{"num_hidden_layers": 13, "hidden_size": 192, "num_attention_heads": 4, "norm_eps": 1e-05, "rope_theta": 883000.0, "rope_fraction": 0.5, "qk_norm": true, "optimizer": "adam_variant", "learning_rate": 0.00159, "lr_mult_up": 0.715}
Each number is 200 + 30 x the weight over the matrix's rms, rounded and kept within 0 to 999. Layers, rows and columns count from 0.

# layer 3 attention output (transposed), 128x192, rms 0.0976, rows 40-56, columns 0-95
164,181,177,182,169,189,123,188,232,125,237,138,167,167,191,188,193,246,240,227,184,118,221,187,194,197,176,187,221,196,200,216,228,217,230,236,230,271,209,170,224,162,270,181,224,254,239,221,208,225,199,210,164,191,216,186,209,241,185,207,208,193,237,146,184,148,181,249,245,162,200,173,209,177,202,183,222,185,271,231,223,198,246,206,182,175,208,171,193,248,224,261,208,245,173,201
182,205,211,192,205,267,214,200,201,221,176,202,202,180,194,215,233,131,158,238,179,176,160,215,271,251,176,231,208,221,175,164,179,210,262,174,217,184,174,216,177,205,242,205,186,223,229,222,229,140,193,224,180,216,214,169,217,235,180,179,198,203,197,181,203,220,256,196,266,163,198,203,168,177,188,173,136,226,224,163,255,202,208,137,211,231,231,197,217,235,160,182,289,239,222,216
199,138,167,202,220,198,154,167,238,144,196,209,209,206,229,187,192,204,212,188,167,215,167,213,238,222,170,172,209,182,204,193,240,221,223,207,199,208,189,214,166,173,240,215,219,287,145,187,228,156,176,155,175,205,188,187,283,232,161,203,176,231,211,198,197,190,189,212,210,182,260,192,216,184,181,234,177,229,178,163,260,236,189,221,187,196,234,211,148,225,171,185,277,235,239,194
221,225,279,193,208,212,190,201,200,218,204,185,185,156,172,199,253,175,211,253,230,197,208,172,194,208,149,281,219,212,171,240,215,179,202,159,234,215,187,206,194,132,185,231,199,209,208,208,215,246,199,219,237,158,170,211,110,234,203,233,220,173,202,214,244,179,208,236,191,160,223,156,159,190,185,200,157,206,201,241,207,176,236,176,198,222,196,207,261,182,216,183,215,232,160,178
269,192,213,232,192,196,142,191,236,162,193,233,197,209,149,185,212,215,234,201,163,184,190,176,252,250,200,204,212,218,174,232,206,204,174,186,226,189,243,178,174,142,288,197,237,298,174,177,188,185,203,175,205,199,220,195,228,222,153,240,166,200,198,185,261,168,232,260,161,167,235,174,188,167,170,194,182,215,206,207,238,226,199,204,177,219,233,155,206,251,205,233,257,271,185,213
208,207,218,215,244,141,223,194,161,178,241,157,196,176,241,201,142,266,220,162,222,249,201,203,171,188,254,232,222,194,211,196,156,142,146,188,233,173,206,195,198,194,179,193,247,246,214,200,155,195,220,187,226,238,152,210,181,203,198,191,192,198,249,198,179,220,163,167,200,213,139,193,212,215,215,178,202,187,179,193,128,205,168,240,208,141,171,198,163,216,217,256,147,165,181,169
226,185,207,209,195,222,198,232,248,188,217,155,189,184,134,168,246,215,206,210,211,176,179,190,241,200,189,148,209,247,172,216,181,239,222,189,262,172,182,181,195,175,217,182,221,214,220,206,235,199,236,226,199,170,214,204,220,146,175,202,234,170,221,205,171,204,259,213,228,172,201,167,174,166,192,190,151,134,233,213,208,229,253,180,208,228,213,193,202,243,238,208,237,274,218,196
156,224,266,192,161,236,206,202,184,192,223,181,148,170,145,233,199,192,155,217,158,207,139,155,213,214,167,214,163,188,170,223,183,202,146,260,164,260,167,194,169,244,218,194,247,242,234,187,206,280,160,197,180,142,190,182,167,228,104,271,176,137,196,240,198,180,202,212,289,176,227,189,258,165,123,126,169,195,211,203,195,262,167,191,217,166,149,226,196,153,201,173,196,173,191,187
159,228,192,180,227,222,227,229,206,204,215,194,217,201,251,239,200,135,192,187,220,236,188,196,211,174,219,228,204,176,167,179,195,197,263,193,207,185,152,196,200,202,120,219,197,143,220,248,230,200,155,237,194,200,168,211,186,170,271,166,189,227,185,221,178,217,188,154,238,223,195,209,193,240,187,221,252,187,194,200,180,156,215,169,215,182,207,232,219,190,199,168,201,165,225,166
193,174,140,154,200,196,226,175,203,128,223,188,193,194,190,215,201,184,199,254,189,157,170,208,274,221,151,192,180,232,183,246,166,234,264,220,233,194,185,201,192,154,208,167,234,210,186,230,231,208,219,239,167,186,238,197,175,192,183,169,194,222,215,180,165,171,211,203,312,181,199,199,182,184,187,188,208,166,218,197,247,235,243,187,200,221,229,196,174,261,237,190,260,277,195,214
209,211,169,207,197,152,282,200,194,204,246,199,164,185,186,207,200,211,238,202,240,253,197,235,156,158,221,172,156,186,220,238,138,176,162,218,264,152,202,146,219,206,191,204,235,99,200,241,172,211,193,252,170,176,205,200,212,162,236,148,187,195,196,208,168,268,152,152,264,199,186,231,225,219,215,213,239,184,244,118,154,176,188,180,194,191,160,170,242,196,222,226,168,171,196,179
170,198,192,149,202,210,226,231,187,232,202,190,245,220,262,217,187,149,158,202,195,206,203,203,214,162,210,192,205,195,209,174,208,213,243,205,166,211,170,198,188,236,144,192,200,152,188,225,203,218,139,227,176,223,180,223,244,159,272,190,181,236,158,247,197,225,192,168,259,218,206,212,194,239,204,212,234,189,181,169,207,162,200,185,179,216,205,239,201,182,187,153,190,128,218,175
195,158,160,186,202,193,189,248,238,163,178,209,200,185,181,201,178,285,223,166,198,201,218,205,168,175,197,144,203,198,237,224,202,221,198,179,241,257,249,194,233,214,237,179,242,232,245,192,174,153,199,207,185,241,190,197,194,174,203,147,196,214,192,139,139,216,197,184,135,241,178,205,207,208,208,237,207,133,227,188,175,202,239,214,211,150,200,201,117,247,212,230,175,233,238,195
196,160,205,210,213,165,145,199,178,146,197,200,184,206,174,201,175,286,225,178,189,223,192,205,183,227,212,178,236,206,199,222,208,171,174,171,212,238,226,195,212,193,250,224,229,311,202,169,169,160,196,143,182,193,185,210,204,197,140,212,191,187,208,197,214,199,169,241,158,196,162,176,196,181,195,212,152,181,189,184,202,217,215,224,185,180,247,202,148,228,245,256,194,236,212,184
200,172,209,235,214,154,262,202,193,173,228,191,175,176,184,167,136,263,188,188,170,239,147,177,176,196,202,189,196,217,214,212,178,204,163,197,224,170,230,139,205,199,251,191,197,197,197,213,175,200,198,239,219,176,185,179,202,193,213,200,214,175,194,204,209,239,212,156,228,188,156,182,238,207,178,150,183,190,218,173,117,210,169,211,195,176,212,170,194,163,218,222,172,185,185,182
188,200,223,219,201,211,206,226,137,242,179,233,200,177,145,203,250,241,208,234,199,170,183,133,170,219,211,217,210,189,180,254,243,194,200,220,195,257,215,213,238,180,190,240,173,205,263,193,158,226,208,243,241,213,184,220,144,207,210,253,254,122,167,175,211,161,205,250,174,176,210,178,211,239,145,213,159,204,237,175,180,225,214,216,222,206,220,197,237,211,187,167,191,162,179,194
239,227,197,205,167,197,175,190,233,190,168,192,203,176,139,209,182,196,151,225,167,179,194,215,275,203,177,185,213,203,184,209,215,219,209,220,209,234,223,201,144,184,258,187,215,203,174,199,232,201,176,185,181,168,287,185,237,225,215,219,183,192,209,213,215,189,259,206,236,171,329,185,204,169,185,184,212,185,237,185,234,211,188,153,185,195,193,186,251,196,193,160,283,213,190,219
# layer 3 attention value, 128x192, rms 0.0934, rows 41-57, columns 0-95
205,175,204,212,205,201,224,237,213,171,182,208,204,172,183,163,263,197,235,208,234,177,183,219,184,152,180,179,215,192,204,221,239,215,227,179,202,195,222,206,150,231,185,213,225,290,174,167,184,169,200,166,147,194,163,202,161,204,230,182,216,123,207,186,243,157,189,239,197,150,195,199,189,190,198,223,204,214,203,226,190,281,230,231,244,225,231,248,204,225,208,232,195,258,170,264
195,185,208,198,192,250,240,259,214,168,173,239,206,199,202,197,208,181,166,154,186,228,225,163,267,188,222,185,206,213,186,136,182,199,214,193,233,246,233,241,231,231,222,204,237,196,227,275,188,181,184,247,162,192,161,150,202,183,213,164,200,236,184,174,202,245,205,218,186,193,174,169,216,155,187,179,278,144,242,175,184,200,272,163,223,216,190,240,231,196,193,225,214,225,216,248
223,233,221,205,199,217,231,195,194,211,220,184,202,202,233,217,229,161,210,187,226,183,175,229,226,189,174,204,162,205,216,227,245,190,181,244,166,192,134,187,199,268,203,161,217,193,235,180,213,229,222,118,194,199,214,236,203,205,206,234,203,142,178,221,211,156,182,170,234,216,189,248,201,180,177,226,212,225,164,269,187,177,169,268,180,196,172,192,239,209,248,247,194,258,194,272
172,214,225,212,197,163,257,192,229,200,207,232,227,199,234,140,254,171,179,186,260,194,188,236,214,184,163,166,223,238,189,216,152,199,201,231,209,212,238,190,173,199,213,181,203,217,239,240,209,230,198,205,145,160,127,185,186,180,160,175,180,231,187,213,184,212,197,260,225,213,157,211,185,144,215,170,275,160,154,237,185,210,213,205,193,292,172,179,232,176,243,170,214,215,187,239
219,194,199,203,180,223,256,170,152,221,188,230,178,207,251,180,194,199,185,229,184,237,203,215,203,169,147,214,211,201,189,178,237,210,221,225,193,167,184,190,225,180,139,184,206,162,214,220,202,275,180,261,198,192,171,171,209,212,155,215,202,163,155,228,197,236,200,201,216,189,234,203,245,195,176,161,159,212,217,132,197,163,162,168,194,226,173,134,153,207,212,172,219,89,222,176
143,202,202,155,230,176,213,182,174,173,180,245,248,169,227,156,249,195,203,218,201,176,113,224,181,217,178,201,191,220,208,244,170,172,185,252,174,168,169,177,157,199,174,204,238,252,162,186,232,156,191,187,146,170,157,245,205,221,195,201,191,194,139,165,224,183,164,265,203,172,201,198,226,209,212,200,200,202,185,256,191,261,195,173,184,251,213,167,191,222,200,213,226,215,203,252
148,232,189,150,229,188,217,136,209,196,231,159,172,164,194,219,161,166,249,182,215,225,143,183,207,165,255,213,178,204,209,181,220,180,174,189,169,203,216,263,171,238,141,219,268,240,174,177,202,188,186,177,175,195,252,275,205,189,264,164,264,206,202,189,248,232,228,172,211,265,206,161,179,205,207,228,260,219,210,222,167,192,188,258,181,207,215,203,223,192,205,211,193,285,252,158
233,196,173,214,198,241,176,190,183,180,164,182,159,223,195,218,171,198,213,196,189,213,217,196,161,191,194,175,209,180,226,206,220,211,189,161,191,211,212,190,197,242,196,202,161,213,213,197,175,196,200,180,224,221,261,206,201,176,203,198,190,189,216,208,246,194,181,183,195,187,193,191,188,183,196,239,147,244,211,188,214,186,210,188,205,171,190,184,194,191,185,271,194,177,185,250
233,195,252,203,230,228,197,200,179,190,104,178,188,194,152,228,242,187,163,163,162,180,190,175,214,172,223,210,236,212,178,237,135,171,192,159,180,222,222,162,167,200,208,197,195,224,209,224,167,188,172,179,150,188,185,214,189,233,180,235,218,197,148,149,168,209,204,221,195,163,166,132,244,187,187,198,202,158,198,235,188,219,216,179,145,244,190,233,222,176,224,234,208,198,208,200
213,178,227,190,221,167,245,180,216,218,195,176,199,164,280,170,197,245,200,197,188,216,189,240,158,186,195,224,205,223,176,220,179,178,211,225,199,183,154,159,176,200,218,189,211,154,173,171,159,240,177,224,238,193,203,247,204,210,142,187,224,179,189,233,174,171,184,205,204,187,181,183,197,234,213,177,135,270,220,192,218,193,158,240,143,210,174,183,182,203,172,194,205,209,187,211
205,202,179,224,191,261,159,212,195,218,193,185,145,236,181,248,179,206,233,176,188,190,213,158,200,211,210,177,200,198,202,199,195,217,215,171,196,216,198,209,219,248,204,203,189,213,193,192,177,148,198,172,242,224,242,206,202,207,221,165,227,215,220,183,206,216,213,173,192,150,189,183,186,218,182,244,172,201,228,190,206,199,222,203,215,174,193,211,204,183,183,221,174,216,191,205
166,198,172,161,198,223,162,202,184,152,157,241,209,191,206,250,168,230,180,206,156,227,219,191,177,212,223,195,189,242,198,164,231,208,211,221,227,185,167,160,207,198,193,224,175,219,194,205,194,164,185,181,149,194,208,155,200,193,158,214,169,211,176,206,220,188,224,209,145,177,196,199,303,213,188,151,206,163,196,216,209,190,225,128,234,214,237,174,199,206,191,207,247,180,182,220
162,217,207,169,192,231,201,222,196,172,188,252,233,179,218,201,225,177,154,163,196,229,220,177,214,196,172,189,151,226,192,152,198,205,219,248,216,222,224,193,228,178,194,220,183,192,185,236,234,215,171,198,123,197,170,172,181,219,161,161,163,235,172,197,217,208,224,211,177,233,221,234,247,195,183,145,261,147,220,189,175,164,222,174,236,236,203,181,200,231,230,180,233,164,169,186
191,207,202,201,157,203,226,185,183,174,206,161,193,170,198,194,182,237,220,193,214,239,214,172,166,166,166,187,169,209,217,203,180,187,222,254,214,224,206,197,185,182,153,159,179,202,152,145,182,199,159,201,168,160,189,205,228,185,135,171,185,151,190,198,218,185,200,197,224,197,197,198,278,247,198,224,172,256,207,193,214,227,171,200,191,233,159,174,190,226,204,217,265,211,197,133
185,265,271,191,183,227,168,198,189,231,257,186,210,225,176,214,200,190,240,161,227,188,217,167,234,190,202,194,158,210,194,154,243,188,180,235,205,197,178,213,197,236,156,174,235,229,195,133,199,177,177,117,168,186,311,226,170,190,237,223,210,168,210,214,253,208,244,161,191,237,184,239,217,220,202,221,211,237,155,237,225,214,227,250,212,135,221,172,219,161,208,228,218,217,147,207
145,200,238,201,238,152,180,201,238,221,199,199,214,177,244,194,203,193,222,204,259,171,192,221,190,180,212,197,201,178,199,260,179,199,148,134,232,220,188,221,143,227,293,222,307,182,207,264,183,178,220,184,164,186,169,259,216,144,199,180,209,222,233,180,192,136,202,164,207,215,160,175,163,194,203,231,249,223,180,281,201,209,205,240,191,209,227,254,182,182,209,187,159,306,240,211
184,210,130,173,188,208,200,176,198,189,252,182,167,219,162,230,132,166,229,197,145,269,195,222,265,231,243,216,160,162,187,124,217,218,185,251,205,175,207,219,299,176,134,217,230,217,212,248,252,189,276,232,205,222,216,199,220,193,236,191,239,224,203,237,213,252,203,177,157,234,214,252,228,214,216,182,205,163,225,184,213,181,198,167,196,209,201,147,239,197,195,204,261,196,219,146